config = dict(
    num_hidden_layers=12,
    norm_eps=1e-05,
    max_grad_norm=2.0,
    schedule='wsd',
    train_tokens=106000000,
    dataset='wikipedia_en',
)
Each number is 50 + 10 x the weight over its row's rms, rounded and kept within 0 to 99. Layers, rows and columns count from 0. The size before them is the row's rms in percent of the matrix's.

# q: layer 2 attention query, 256x256, rms 0.0908, rows 77-127, columns 128-191
# k: layer 2 attention key, 256x256, rms 0.0928, rows 77-127, columns 128-191
# v: layer 2 attention value, 256x256, rms 0.0627, rows 0-1, columns 128-191
# o: layer 2 attention output (transposed), 256x256, rms 0.169, rows 0, columns 128-191
q77 098:49 50 43 54 52 60 61 48 45 57 47 48 59 72 40 58 49 44 52 56 43 63 43 48 57 62 53 49 59 53 48 45 38 55 55 35 49 54 50 60 33 51 67 64 44 54 54 48 39 48 53 52 59 31 52 31 48 67 49 64 41 40 65 40
k77 100:45 61 57 47 69 51 64 55 51 56 37 49 52 46 49 46 51 57 72 75 54 63 40 68 41 63 33 29 47 66 33 44 57 42 67 47 41 55 68 54 63 44 62 55 50 39 37 55 66 51 59 44 34 59 52 57 44 58 54 50 58 50 36 34
q78 099:52 54 46 54 36 65 53 51 33 35 55 44 39 63 54 54 72 56 60 61 44 47 32 56 57 51 30 57 41 55 67 37 43 58 64 64 51 73 49 43 44 40 48 69 53 57 36 63 43 42 71 46 55 59 63 42 45 43 33 37 40 51 41 58
k78 106:48 48 47 43 47 39 56 47 38 39 44 48 58 48 56 59 39 37 45 66 48 57 54 46 52 52 48 55 58 68 44 34 67 40 37 44 54 50 54 66 52 46 39 46 48 70 65 62 46 59 50 53 58 40 36 65 49 59 71 55 54 54 53 35
q79 107:33 43 60 46 55 44 33 56 47 64 50 73 35 50 53 42 51 52 53 65 47 49 48 46 58 37 32 45 58 48 42 64 60 33 47 58 26 60 66 54 58 45 59 36 59 42 52 52 44 48 37 61 55 52 48 57 59 58 47 56 57 41 60 45
k79 101:74 69 48 56 48 48 68 49 54 38 51 40 31 34 52 48 42 59 48 42 46 42 35 54 31 54 48 60 41 55 51 39 28 50 43 39 41 25 57 40 43 47 47 47 39 33 33 51 54 47 45 37 55 62 38 39 48 43 55 42 64 59 50 51
q80 104:35 43 62 57 34 43 70 43 53 62 58 42 36 58 67 54 75 47 32 54 51 55 41 56 52 45 54 24 54 54 42 62 76 36 57 51 43 49 63 45 47 51 52 45 53 39 62 48 54 73 53 37 40 44 69 60 47 58 42 54 71 49 39 49
k80 097:59 58 44 53 55 53 53 51 59 44 52 54 53 60 57 37 56 51 55 32 43 56 55 61 42 34 46 71 49 69 55 54 52 51 67 39 39 62 52 55 65 57 46 61 43 56 39 58 46 37 44 66 49 61 35 43 52 45 48 51 40 50 75 47
q81 098:59 44 32 62 32 50 53 57 39 60 42 52 46 46 65 50 50 47 51 56 42 73 69 61 42 42 40 37 42 45 52 54 67 46 53 43 49 61 48 48 39 46 44 56 52 61 33 58 62 56 54 64 67 49 54 53 52 55 59 49 55 66 38 51
k81 107:42 43 66 33 47 62 66 62 51 40 47 25 58 53 46 50 66 60 69 51 36 44 54 43 67 54 49 69 54 62 46 48 56 67 34 40 31 60 46 47 45 36 58 42 33 37 48 41 46 63 69 60 50 45 34 33 43 44 55 52 35 59 67 34
q82 104:36 28 43 60 48 43 60 51 57 52 53 41 55 40 46 58 44 55 33 67 46 43 30 51 60 44 56 46 57 59 39 64 48 37 41 65 40 52 62 63 53 36 59 45 59 47 51 54 60 41 48 53 28 40 68 65 68 55 55 61 59 41 61 42
k82 102:49 57 55 37 37 60 57 48 50 58 38 40 57 50 47 44 43 58 55 42 46 43 58 68 50 68 45 51 46 43 58 56 47 56 36 48 51 50 61 28 42 51 39 67 21 48 70 50 39 47 65 40 49 41 50 28 47 50 35 41 51 44 42 39
q83 112:52 43 40 43 56 70 43 52 49 50 66 52 53 42 52 52 61 67 57 56 45 43 73 72 48 54 52 50 61 36 47 56 36 47 64 64 52 39 43 57 57 58 60 60 56 59 58 41 61 39 52 42 66 66 52 53 54 62 37 50 52 55 58 55
k83 115:45 53 64 46 46 46 50 56 47 40 50 50 66 67 50 46 22 22 39 59 33 56 44 47 39 55 73 50 37 60 39 53 58 69 55 49 36 68 68 67 47 38 42 42 55 61 38 60 48 42 45 48 47 49 47 45 55 41 62 52 55 54 49 41
q84 098:57 41 68 50 48 31 56 48 36 46 46 50 60 67 35 75 60 45 52 51 69 52 40 60 31 43 51 58 34 40 64 61 56 43 73 44 61 35 51 49 55 30 58 42 40 44 57 57 43 28 51 46 38 52 44 52 39 47 68 44 66 66 53 48
k84 098:41 70 45 36 47 39 43 49 67 56 47 53 63 50 46 34 52 54 41 46 34 44 57 53 59 42 49 55 51 51 54 27 44 58 39 48 56 54 52 57 49 48 53 53 62 46 57 23 41 41 73 54 57 65 58 34 37 45 51 66 57 52 47 56
q85 097:53 29 49 54 57 50 59 58 45 53 48 53 59 51 58 54 36 70 56 46 31 33 63 52 49 52 39 58 38 52 47 61 41 52 31 34 38 58 52 55 72 60 54 49 56 47 28 30 68 53 73 35 65 54 34 59 49 51 57 36 66 41 50 57
k85 098:47 55 42 44 63 39 53 58 49 44 49 48 47 50 69 55 64 39 41 46 56 45 34 32 42 44 66 44 33 58 35 49 47 44 47 70 51 50 41 58 40 56 45 65 58 45 47 39 55 55 52 61 50 52 43 55 50 41 64 49 56 55 61 63
q86 099:40 58 56 69 43 38 51 54 41 39 43 47 46 40 58 54 54 41 43 40 42 47 41 35 49 51 52 61 57 59 69 59 57 45 51 56 70 33 61 50 42 21 60 60 48 55 62 56 42 38 61 59 45 55 56 65 43 29 79 52 57 62 61 50
k86 096:46 40 29 42 48 28 62 47 54 43 37 55 42 58 53 66 45 67 54 31 46 32 69 43 59 33 35 65 64 61 39 52 51 47 38 55 74 55 48 61 49 56 39 62 61 51 62 54 46 56 60 33 51 56 64 41 64 59 24 35 50 39 59 47
q87 105:55 29 38 47 55 49 48 57 52 43 46 47 37 53 56 50 41 42 42 49 61 55 57 56 41 58 51 51 43 65 57 52 48 56 50 51 61 59 43 39 63 41 51 72 56 47 42 47 50 46 18 55 44 53 27 55 49 33 48 37 48 45 53 45
k87 105:59 52 44 63 58 55 55 48 65 56 57 52 53 56 33 47 66 57 57 38 63 56 49 40 53 44 61 62 47 50 35 65 47 38 50 39 61 44 47 55 61 66 35 46 41 55 55 51 67 53 62 42 64 50 39 50 48 46 40 43 48 48 53 53
q88 100:61 50 43 41 50 66 54 53 61 55 54 48 52 47 64 60 59 38 50 55 50 42 51 33 60 42 52 67 41 47 65 52 59 68 40 37 48 45 46 46 23 37 61 56 70 46 54 43 66 58 46 54 65 51 45 30 41 52 61 57 59 36 56 54
k88 099:38 52 70 42 38 36 44 49 46 69 46 47 54 47 49 56 40 51 73 38 42 54 29 61 27 51 53 60 45 41 44 61 46 35 38 54 48 61 41 60 40 59 33 57 62 42 42 46 46 58 61 38 41 55 28 51 48 64 59 73 38 59 67 63
q89 102:71 56 54 67 42 49 44 48 61 49 62 43 47 47 34 56 48 29 47 48 45 41 56 47 51 56 60 43 46 45 49 57 86 57 47 44 52 63 28 50 39 54 45 40 39 42 63 51 53 61 58 54 46 64 58 48 53 35 29 55 49 46 30 59
k89 094:28 37 41 35 46 51 52 54 38 54 46 43 63 56 38 50 56 47 66 49 42 76 62 62 65 29 58 44 50 50 61 45 46 30 44 56 55 53 50 41 49 57 56 51 49 39 49 56 46 68 53 54 43 47 32 57 59 52 57 48 60 46 57 33
q90 095:44 41 46 50 50 56 50 56 49 34 57 50 40 48 51 42 44 43 66 38 40 44 62 30 48 73 67 58 46 51 41 50 33 50 59 51 48 62 52 38 22 46 40 49 42 65 39 47 59 54 55 69 57 32 34 45 43 61 49 54 64 49 57 49
k90 096:60 60 48 46 61 58 59 57 43 50 62 46 47 72 41 60 56 47 35 44 54 52 52 53 49 50 51 30 32 46 33 61 36 40 41 74 52 57 56 53 63 50 83 50 54 54 38 52 38 57 55 39 55 34 48 62 31 51 47 53 68 63 44 57
q91 105:47 56 38 55 37 57 59 62 74 41 60 32 44 54 49 62 37 42 39 51 42 47 65 56 63 34 44 64 64 50 61 58 64 50 50 39 37 33 52 56 37 54 58 59 56 66 52 66 41 43 36 54 60 49 69 40 46 57 41 55 41 59 51 20
k91 096:38 43 38 49 53 44 70 43 47 45 49 44 50 45 60 34 55 65 62 36 45 37 53 45 39 62 63 50 48 66 47 56 46 44 55 43 46 61 50 38 60 52 59 47 57 48 49 46 49 62 47 51 27 34 31 62 38 55 77 58 40 60 49 53
q92 094:57 54 49 35 50 58 42 48 33 52 51 56 53 41 58 59 39 49 37 48 44 50 46 35 52 40 29 49 49 57 62 55 41 62 43 49 41 30 46 50 58 62 45 33 45 42 67 50 45 33 47 59 55 67 56 69 53 49 48 48 60 65 44 70
k92 093:46 58 53 53 36 47 55 54 57 57 33 41 55 38 56 60 78 65 54 44 49 49 68 45 63 51 59 42 77 48 69 54 57 38 46 69 50 46 56 52 44 30 51 74 38 40 43 43 53 60 40 41 72 35 40 56 61 35 56 58 45 51 54 42
q93 105:51 53 54 39 42 47 51 46 58 38 54 26 58 41 25 57 57 51 49 56 30 39 43 47 62 52 69 43 43 42 56 59 63 37 64 63 52 39 41 48 34 47 50 32 54 41 43 59 41 42 45 72 42 62 54 46 47 32 67 52 33 56 52 53
k93 102:41 37 62 47 45 63 50 54 60 58 60 60 59 46 68 55 51 64 54 34 33 47 48 56 47 42 48 52 59 45 36 44 52 73 41 60 52 49 51 49 53 44 53 56 54 61 51 46 53 51 55 47 56 58 39 53 54 36 42 52 40 43 48 66
q94 101:50 53 48 67 62 60 40 49 32 37 57 63 50 53 49 49 42 34 56 41 46 66 40 37 43 45 36 49 45 61 52 53 25 39 52 71 52 49 32 36 60 49 37 47 58 45 51 49 36 54 45 54 57 65 54 53 51 33 42 48 59 52 57 63
k94 101:47 49 44 38 53 35 30 55 60 55 48 56 50 55 45 43 35 72 57 42 51 27 60 55 48 58 53 50 48 35 53 45 60 61 50 56 28 49 49 56 43 49 65 46 50 57 44 53 55 45 59 46 56 48 61 45 61 42 53 57 41 65 49 52
q95 103:50 55 50 45 50 60 49 55 73 64 49 40 45 60 51 50 50 43 58 59 43 47 60 54 43 33 56 52 62 49 34 48 46 52 51 42 37 41 64 56 60 59 47 62 53 58 66 54 46 65 60 48 55 31 64 42 54 51 30 44 53 46 46 66
k95 102:55 46 49 37 46 64 46 52 35 42 48 47 50 57 47 58 47 54 55 28 59 38 34 43 49 59 60 43 55 61 58 60 68 63 57 40 60 53 46 53 42 38 44 54 50 54 57 54 59 45 32 49 48 45 60 43 34 64 57 45 35 46 39 46
q96 099:52 64 48 68 52 41 47 33 55 74 51 55 51 55 38 43 47 61 44 38 67 49 48 50 32 44 51 35 52 40 63 51 53 48 57 62 39 52 49 51 43 46 54 46 45 56 55 53 47 46 41 46 38 44 63 38 75 53 49 42 48 44 34 60
k96 097:49 45 54 44 54 32 51 61 66 48 62 50 52 66 45 55 62 61 38 52 60 47 48 54 56 66 65 54 42 46 60 49 58 66 50 54 48 56 58 37 44 45 59 64 38 57 46 47 54 47 48 44 22 60 30 55 52 32 64 52 61 41 62 53
q97 104:47 58 53 41 49 53 47 67 46 37 48 47 71 63 57 30 47 53 51 52 53 49 55 35 37 47 44 46 55 47 46 58 51 61 41 58 56 56 60 56 60 53 42 56 35 53 50 32 41 66 65 46 67 59 26 61 52 47 48 49 50 55 45 45
k97 106:53 50 58 62 53 43 55 42 51 46 60 46 60 45 55 57 64 43 53 39 75 51 41 46 54 47 52 63 37 61 53 58 54 46 55 55 33 39 45 60 52 46 56 42 66 40 53 57 68 52 41 76 83 45 43 66 52 44 48 46 48 61 48 37
q98 098:64 52 64 54 27 38 53 56 59 32 40 41 40 51 43 63 55 37 40 59 48 64 48 43 59 56 45 50 50 47 51 50 49 62 32 33 54 55 57 30 60 65 55 58 44 42 50 55 55 61 58 38 41 57 43 34 41 65 57 82 46 56 48 55
k98 094:35 50 28 46 53 38 52 52 56 56 50 57 50 67 42 47 47 56 55 46 41 56 40 42 54 41 45 44 36 77 70 52 49 55 60 67 37 43 63 35 51 43 59 53 50 54 47 58 42 59 57 54 48 51 56 54 43 66 49 42 52 61 58 54
q99 099:34 47 32 47 52 56 61 42 46 42 74 64 60 51 17 39 58 48 61 52 61 35 61 39 42 62 57 53 53 49 28 41 32 47 51 57 59 56 38 50 50 46 61 40 58 39 65 27 50 35 61 57 42 36 50 47 52 65 56 51 60 45 40 54
k99 101:47 40 43 46 32 54 39 55 42 57 41 43 51 41 62 66 46 50 56 66 47 47 56 42 47 44 35 45 46 59 58 66 48 50 43 49 30 46 32 63 62 47 80 51 56 54 40 47 33 48 40 54 55 37 52 61 58 32 54 43 59 54 36 49
q100 104:63 63 49 36 73 38 54 60 55 55 43 42 44 45 50 35 38 53 56 66 40 51 54 55 63 58 68 69 57 47 56 31 39 39 39 34 69 43 48 39 47 48 59 64 50 57 48 35 39 58 50 51 62 50 46 72 46 49 46 57 65 56 48 66
k100 099:40 52 51 57 62 44 52 42 49 41 45 45 50 46 49 46 40 52 41 59 62 50 49 59 38 46 51 50 48 62 48 38 57 30 48 57 45 52 44 49 58 46 59 43 51 33 42 69 54 63 48 62 48 56 30 61 56 52 56 40 52 58 39 35
q101 102:42 52 45 57 38 58 54 59 46 60 25 48 44 32 51 57 65 72 54 51 49 45 47 51 59 51 58 43 57 76 54 63 56 52 61 54 54 40 52 56 48 63 54 39 51 48 52 54 79 55 51 39 51 34 33 44 38 60 62 64 47 42 44 46
k101 111:43 57 58 53 48 54 42 36 63 42 53 48 60 44 52 66 54 38 57 64 35 64 51 55 43 36 38 53 66 48 43 60 50 63 61 65 59 43 54 43 48 57 39 51 56 49 41 69 47 43 54 43 31 55 55 42 50 52 56 59 58 53 48 57
q102 110:61 42 40 43 49 73 60 51 47 41 61 55 64 56 51 51 51 63 53 56 51 47 51 51 46 60 55 62 31 37 47 37 35 49 51 42 55 38 32 53 40 46 60 48 70 49 68 57 33 44 31 57 57 45 42 37 54 36 49 49 27 44 55 63
k102 109:24 49 53 55 55 56 41 33 46 55 52 44 57 46 25 50 42 42 52 60 70 44 47 15 38 61 63 45 55 40 37 46 69 50 58 55 61 55 48 42 57 62 49 53 54 66 40 45 44 51 48 50 49 50 49 44 38 50 56 45 29 59 55 60
q103 116:56 63 47 32 55 40 51 60 57 58 37 53 34 65 36 46 48 60 43 56 57 57 56 49 58 60 47 54 49 47 36 41 36 46 52 61 42 54 48 47 61 63 57 60 59 52 48 44 62 50 51 49 49 42 44 39 29 43 47 52 27 72 63 59
k103 110:48 62 39 57 54 54 45 53 53 40 57 65 51 71 52 38 43 36 55 44 43 49 37 65 39 48 70 57 33 50 57 61 43 56 60 52 59 59 56 56 46 34 42 42 54 52 53 43 54 22 47 58 31 53 53 55 57 48 53 50 60 52 60 40
q104 103:52 61 55 53 53 46 60 52 61 46 61 52 52 50 45 54 44 40 42 49 54 53 52 61 43 60 55 27 39 46 44 64 49 38 45 51 51 55 66 69 51 56 69 33 56 71 37 56 52 57 76 39 50 34 57 47 40 51 41 49 37 54 32 46
k104 104:50 51 39 37 58 59 69 53 47 62 40 50 35 41 43 46 42 38 70 61 30 64 25 64 37 50 45 47 48 51 49 56 69 28 57 45 37 62 58 64 67 45 61 63 41 44 65 61 36 47 55 45 48 56 64 49 45 38 42 46 43 56 40 59
q105 108:51 48 46 49 57 33 44 48 33 50 47 53 52 53 48 55 42 57 48 49 67 32 55 70 29 63 58 63 54 40 64 49 32 47 47 55 44 45 37 59 71 44 58 45 51 67 40 43 47 47 62 46 58 40 65 52 58 57 38 61 60 39 61 39
k105 097:40 65 59 67 53 47 45 48 67 37 45 53 60 37 71 73 39 67 52 52 50 45 33 41 53 65 47 41 64 57 42 59 50 50 38 61 43 53 66 59 55 25 50 46 43 61 55 51 45 48 31 61 52 73 62 44 41 53 35 50 70 52 46 49
q106 106:56 51 62 47 43 56 63 39 53 41 48 46 64 51 54 52 30 52 37 45 47 34 51 48 54 61 55 75 44 40 62 52 44 45 38 48 49 35 52 45 62 53 52 45 44 59 34 71 26 50 50 37 34 36 44 52 38 61 50 54 49 51 66 58
k106 117:46 32 62 47 37 64 52 43 38 46 31 47 51 52 60 46 38 42 57 33 55 61 54 54 59 64 54 52 59 48 44 60 56 49 68 64 54 63 54 37 34 41 53 52 54 55 59 58 49 49 53 39 55 59 60 29 51 54 40 70 50 44 44 40
q107 109:24 44 64 60 33 57 63 61 41 61 47 41 37 42 58 43 50 48 49 34 25 56 56 61 59 55 60 45 61 37 42 56 66 49 62 50 63 57 44 55 70 51 49 47 38 65 63 47 46 37 62 43 60 51 44 49 38 60 49 55 57 42 53 37
k107 102:39 63 33 48 52 58 54 67 67 40 41 67 51 62 58 53 61 58 48 36 48 69 49 45 39 61 57 59 44 46 51 38 60 36 43 57 43 45 43 55 66 43 34 70 52 45 40 52 52 43 48 42 52 51 60 57 59 66 36 60 44 43 31 62
q108 095:43 43 61 54 39 48 28 45 51 45 47 43 51 49 49 48 45 49 51 42 46 40 50 55 57 67 36 40 57 35 42 38 49 69 41 53 34 54 63 43 47 53 35 39 46 51 74 62 48 45 54 46 48 29 45 35 61 62 78 50 38 78 44 56
k108 094:58 47 60 48 42 45 52 41 46 49 54 56 33 65 52 53 36 43 59 43 46 53 68 36 59 39 42 38 38 60 52 48 33 50 63 60 66 50 54 50 60 54 41 67 46 63 55 39 55 48 46 28 38 64 27 42 39 54 58 42 50 40 42 61
q109 102:47 50 53 45 38 47 49 45 46 53 50 37 51 53 57 42 58 47 54 34 55 52 57 49 40 51 57 51 62 51 41 59 53 25 51 62 29 42 48 47 45 50 51 36 35 59 55 45 52 55 51 36 44 48 59 46 62 32 63 34 54 50 42 49
k109 103:37 47 53 42 61 43 40 39 47 47 53 53 29 62 79 55 49 64 56 54 63 41 21 47 61 45 39 53 48 44 37 61 44 45 45 44 53 53 56 55 72 51 39 61 35 50 48 54 48 51 65 50 52 47 50 40 44 52 69 63 41 59 54 50
q110 104:44 50 43 61 33 53 45 53 34 50 51 45 61 50 55 60 47 47 61 50 50 59 78 40 60 50 60 67 41 56 49 47 50 62 45 40 42 54 39 48 34 51 38 54 37 59 49 42 50 49 52 33 48 44 24 49 52 39 52 49 25 43 67 51
k110 099:57 44 63 42 56 65 49 48 66 56 49 55 46 41 47 50 41 46 52 72 33 39 23 47 26 49 42 41 53 54 31 55 32 51 64 41 39 57 64 47 43 49 63 63 68 59 45 22 60 56 50 46 50 36 50 53 47 45 42 61 62 63 51 42
q111 097:54 46 52 45 51 66 41 33 53 46 70 59 61 71 61 69 53 38 53 57 53 41 36 46 53 48 51 64 55 54 49 62 36 37 47 56 39 65 51 60 60 42 64 64 46 55 45 42 52 57 41 49 52 51 34 47 50 57 58 60 60 60 42 47
k111 095:50 39 54 51 40 42 40 51 57 56 63 29 55 60 49 43 67 59 49 63 65 44 51 60 55 43 65 54 49 48 56 40 46 41 63 54 69 48 50 34 27 59 46 23 61 54 57 44 28 42 48 73 53 48 47 61 65 50 49 57 49 72 44 45
q112 103:54 45 40 56 21 58 54 47 46 47 57 43 60 51 48 61 59 67 50 49 50 33 61 48 57 58 48 51 45 51 27 42 40 48 53 39 55 51 54 49 59 42 59 55 50 38 46 45 39 56 49 49 56 41 42 49 61 42 44 48 53 45 48 43
k112 100:50 54 52 43 63 53 50 59 39 57 55 54 68 50 48 37 53 49 49 58 53 49 54 40 53 60 50 32 60 42 42 41 64 59 48 62 52 51 45 54 33 60 56 63 56 57 70 50 43 53 51 51 48 42 71 44 41 55 46 35 68 53 51 45
q113 098:29 61 58 49 49 38 53 59 46 61 39 45 41 56 59 68 52 42 59 48 70 19 65 56 45 51 61 51 48 33 54 56 34 40 49 45 49 43 44 39 62 42 43 63 56 42 59 40 40 64 46 39 43 34 53 53 50 38 71 49 44 43 33 44
k113 100:65 51 44 42 39 38 47 56 35 55 52 46 41 58 47 29 66 59 46 61 58 65 45 36 42 50 44 42 55 48 41 69 47 58 58 47 70 60 62 45 46 70 57 50 47 60 44 47 44 44 23 48 36 51 67 31 47 70 46 44 47 57 35 43
q114 105:56 62 49 56 66 50 37 41 38 51 45 59 54 46 46 49 48 43 57 46 49 35 51 46 57 50 56 52 50 49 39 44 47 46 47 50 44 43 54 73 47 32 56 55 46 38 48 54 40 67 58 37 53 45 51 60 37 55 64 61 68 31 39 52
k114 105:52 41 53 27 43 44 52 59 65 53 53 35 66 59 49 29 57 50 39 28 51 68 59 72 42 34 63 30 48 72 58 44 58 50 58 33 50 54 67 66 30 53 45 41 45 48 41 57 39 38 54 48 55 55 61 62 37 39 38 55 55 55 50 30
q115 096:55 64 47 22 36 57 48 63 67 47 43 43 24 38 62 46 64 36 45 47 56 35 45 45 45 41 44 48 63 61 43 49 64 50 45 43 40 41 51 56 57 36 43 45 45 58 49 42 52 39 47 67 63 25 41 68 27 41 49 38 40 53 45 52
k115 096:67 44 61 61 34 43 62 54 33 53 59 56 47 48 44 50 38 65 77 47 39 48 61 44 59 50 63 76 32 40 64 44 57 62 25 44 46 60 43 44 56 68 42 46 42 36 37 68 40 57 58 40 35 49 44 43 40 51 59 45 59 37 48 56
q116 089:38 38 66 52 48 62 42 34 54 56 57 86 61 42 44 70 41 41 38 50 40 40 44 54 54 48 51 56 51 41 68 43 53 38 54 41 40 52 39 22 33 58 41 56 61 45 45 36 48 52 46 62 58 54 42 69 51 49 56 53 42 55 50 41
k116 087:58 46 63 52 42 22 40 52 52 47 43 39 54 67 50 40 41 36 70 48 52 50 63 32 70 49 54 44 60 56 44 42 63 45 44 62 51 43 38 35 51 39 38 28 57 66 57 56 50 63 42 59 44 38 53 63 53 33 46 54 51 42 59 46
q117 100:38 51 39 46 53 77 64 39 49 41 53 52 26 58 60 32 38 59 57 52 51 51 55 61 57 52 34 35 54 50 50 51 63 61 56 54 47 38 56 39 35 55 59 49 60 35 54 62 39 58 58 48 44 65 60 53 52 45 24 71 59 64 76 45
k117 096:64 49 59 38 48 52 52 56 45 48 72 51 47 42 49 47 42 49 54 52 48 35 46 59 39 60 47 45 56 58 37 67 55 50 41 41 38 49 32 68 45 54 51 53 45 48 47 56 50 42 48 34 48 49 44 58 68 43 70 66 51 46 41 61
q118 104:50 61 45 51 64 44 48 61 44 47 54 30 54 36 51 34 53 38 57 25 55 50 34 34 41 54 40 54 50 47 48 54 46 44 46 50 43 56 40 45 59 43 52 42 51 48 58 50 52 67 50 54 43 57 48 59 31 59 52 54 50 36 55 59
k118 102:32 41 61 40 48 53 69 54 53 50 54 55 34 65 68 52 50 68 36 54 49 61 50 45 39 31 52 56 34 36 53 59 52 52 56 57 40 36 55 62 67 58 40 52 43 46 39 53 35 56 32 44 50 62 32 56 58 50 31 43 56 61 57 45
q119 101:29 54 57 68 44 56 44 66 64 64 42 56 26 46 42 43 46 52 41 53 71 48 54 58 32 49 46 54 46 49 43 52 49 36 40 42 46 68 71 32 47 41 66 48 56 54 61 52 46 50 67 51 60 28 39 57 56 35 38 46 52 56 47 53
k119 099:47 46 39 54 37 55 41 39 49 38 66 38 45 45 41 39 42 56 53 60 40 46 39 52 53 68 49 56 39 58 53 48 61 63 60 64 57 54 57 33 49 45 51 55 27 46 39 56 48 60 43 47 40 67 50 53 48 72 44 40 69 51 36 47
q120 096:40 58 57 69 68 49 44 63 49 47 61 53 61 42 49 74 47 60 39 51 51 35 48 56 48 54 52 39 39 45 71 57 47 55 48 57 60 46 53 39 46 68 58 53 39 55 38 59 38 43 54 41 46 41 59 49 47 53 48 66 50 46 45 41
k120 095:50 67 34 57 56 46 42 37 64 49 51 44 57 44 56 39 48 46 37 50 48 31 52 66 47 56 45 67 34 29 47 34 49 46 42 73 57 49 33 47 47 41 67 53 55 41 47 55 65 40 66 31 48 56 53 42 65 51 53 51 56 83 55 47
q121 102:59 42 63 57 46 51 33 51 43 74 34 46 48 60 52 45 57 50 52 45 41 47 58 61 31 48 44 57 46 50 29 55 52 54 48 32 51 37 45 47 51 57 42 60 60 83 52 54 38 58 64 48 58 44 67 60 76 41 53 33 38 64 59 65
k121 101:46 43 48 60 59 50 65 59 50 47 32 50 61 68 48 27 51 42 55 43 65 42 52 45 51 58 61 48 46 46 51 53 53 56 62 53 44 53 45 55 50 44 49 64 32 64 36 53 60 41 30 45 46 69 41 49 53 68 66 46 52 47 34 56
q122 105:66 36 39 33 39 37 45 39 56 58 50 36 39 52 44 39 44 40 54 43 46 25 58 36 46 39 53 39 48 25 48 62 44 46 52 56 40 48 43 38 42 54 29 36 37 39 39 63 49 40 50 56 48 43 28 38 71 37 60 63 43 67 40 56
k122 099:39 50 61 33 69 46 43 52 41 59 60 62 62 38 50 42 30 52 39 50 48 60 54 51 59 47 50 37 52 40 56 47 54 51 47 33 49 42 66 50 54 47 35 73 46 46 60 51 53 44 26 50 47 60 74 58 48 46 65 42 58 50 61 65
q123 105:58 62 48 44 55 47 65 54 50 63 43 51 63 46 61 38 56 42 43 31 52 46 53 49 54 50 59 51 45 55 74 54 52 52 45 18 54 25 56 61 43 43 29 61 38 58 41 60 54 48 45 43 67 37 45 57 66 67 54 48 49 53 38 43
k123 105:41 45 47 60 32 43 61 65 58 53 51 35 54 48 38 53 55 55 53 50 71 56 55 68 37 36 51 46 48 53 37 61 35 44 39 47 60 39 38 55 50 69 39 42 60 64 34 49 52 27 53 57 49 43 29 40 45 61 58 63 46 59 62 56
q124 100:56 37 45 68 58 63 53 48 54 53 56 39 53 41 38 34 38 44 56 45 36 42 53 42 41 31 46 42 55 41 58 52 54 76 62 47 42 61 33 44 45 46 31 53 29 50 52 53 39 36 51 42 61 56 65 41 50 45 33 47 47 41 50 53
k124 098:34 28 71 55 52 49 57 61 54 39 47 36 59 49 49 48 51 34 39 58 45 50 43 43 39 49 31 34 41 56 45 32 40 53 60 45 29 62 51 48 57 50 52 57 52 47 43 42 62 45 61 65 52 39 55 62 43 42 43 60 46 49 42 50
q125 109:35 42 50 57 40 55 48 42 49 45 61 53 55 30 42 42 47 41 56 22 48 57 54 38 41 40 45 57 33 59 53 62 52 62 53 42 61 73 36 58 49 53 54 49 60 43 52 44 50 52 49 44 60 47 57 52 41 33 61 30 34 42 49 51
k125 111:52 37 60 57 36 40 45 41 51 54 45 53 73 60 51 37 60 54 62 57 61 56 59 44 55 52 49 60 40 56 39 39 53 55 48 45 54 57 59 63 47 56 41 50 52 46 52 62 43 58 38 54 66 37 62 48 53 66 52 56 42 56 47 51
q126 094:56 49 37 63 43 52 50 48 34 60 37 61 45 59 79 51 61 46 34 51 50 49 43 42 70 43 44 49 39 36 40 46 38 50 38 54 46 41 56 43 54 40 44 46 35 65 48 47 56 54 46 38 37 58 44 32 47 38 56 35 68 56 74 29
k126 093:48 48 52 44 51 69 39 50 67 63 52 61 47 65 38 45 56 67 50 45 45 48 57 58 33 43 53 39 56 47 51 50 54 59 53 52 62 39 32 63 39 65 62 67 63 50 53 55 54 46 50 54 63 53 45 30 67 71 48 51 47 33 54 50
q127 105:37 38 54 40 43 49 46 48 63 43 48 53 40 45 32 45 32 47 60 57 70 50 46 53 55 47 48 43 44 60 58 42 53 76 55 53 30 48 71 59 55 79 49 42 51 41 42 54 43 59 48 43 36 53 34 51 59 60 41 46 50 59 37 54
k127 099:57 66 38 53 56 62 45 58 39 40 54 44 67 39 52 32 50 47 44 37 43 59 34 26 43 41 40 51 45 40 44 49 62 54 37 60 37 42 52 53 60 62 47 31 40 52 51 46 44 54 59 58 66 56 52 49 47 36 37 42 47 66 69 56
v0 106:34 62 65 57 37 45 46 50 63 48 56 54 59 45 59 38 54 41 55 37 55 71 45 77 55 35 74 56 40 55 55 71 27 51 58 34 60 50 36 48 56 40 59 54 65 42 46 35 70 54 55 52 33 52 45 70 63 39 45 55 39 42 47 51
o0 108:45 43 41 57 42 65 59 61 48 42 55 43 36 43 33 59 38 61 43 55 30 50 56 37 49 57 36 35 57 40 49 50 53 53 41 56 44 56 53 47 46 59 56 37 52 54 73 64 36 41 43 55 64 52 53 55 45 65 47 46 48 59 48 35
v1 101:54 49 33 30 65 35 40 24 51 31 54 38 41 54 31 60 51 51 33 33 55 64 70 46 46 44 42 41 39 45 52 38 40 52 63 49 46 57 52 69 65 32 47 51 36 63 54 51 47 66 37 48 55 38 48 59 57 42 43 40 52 55 59 40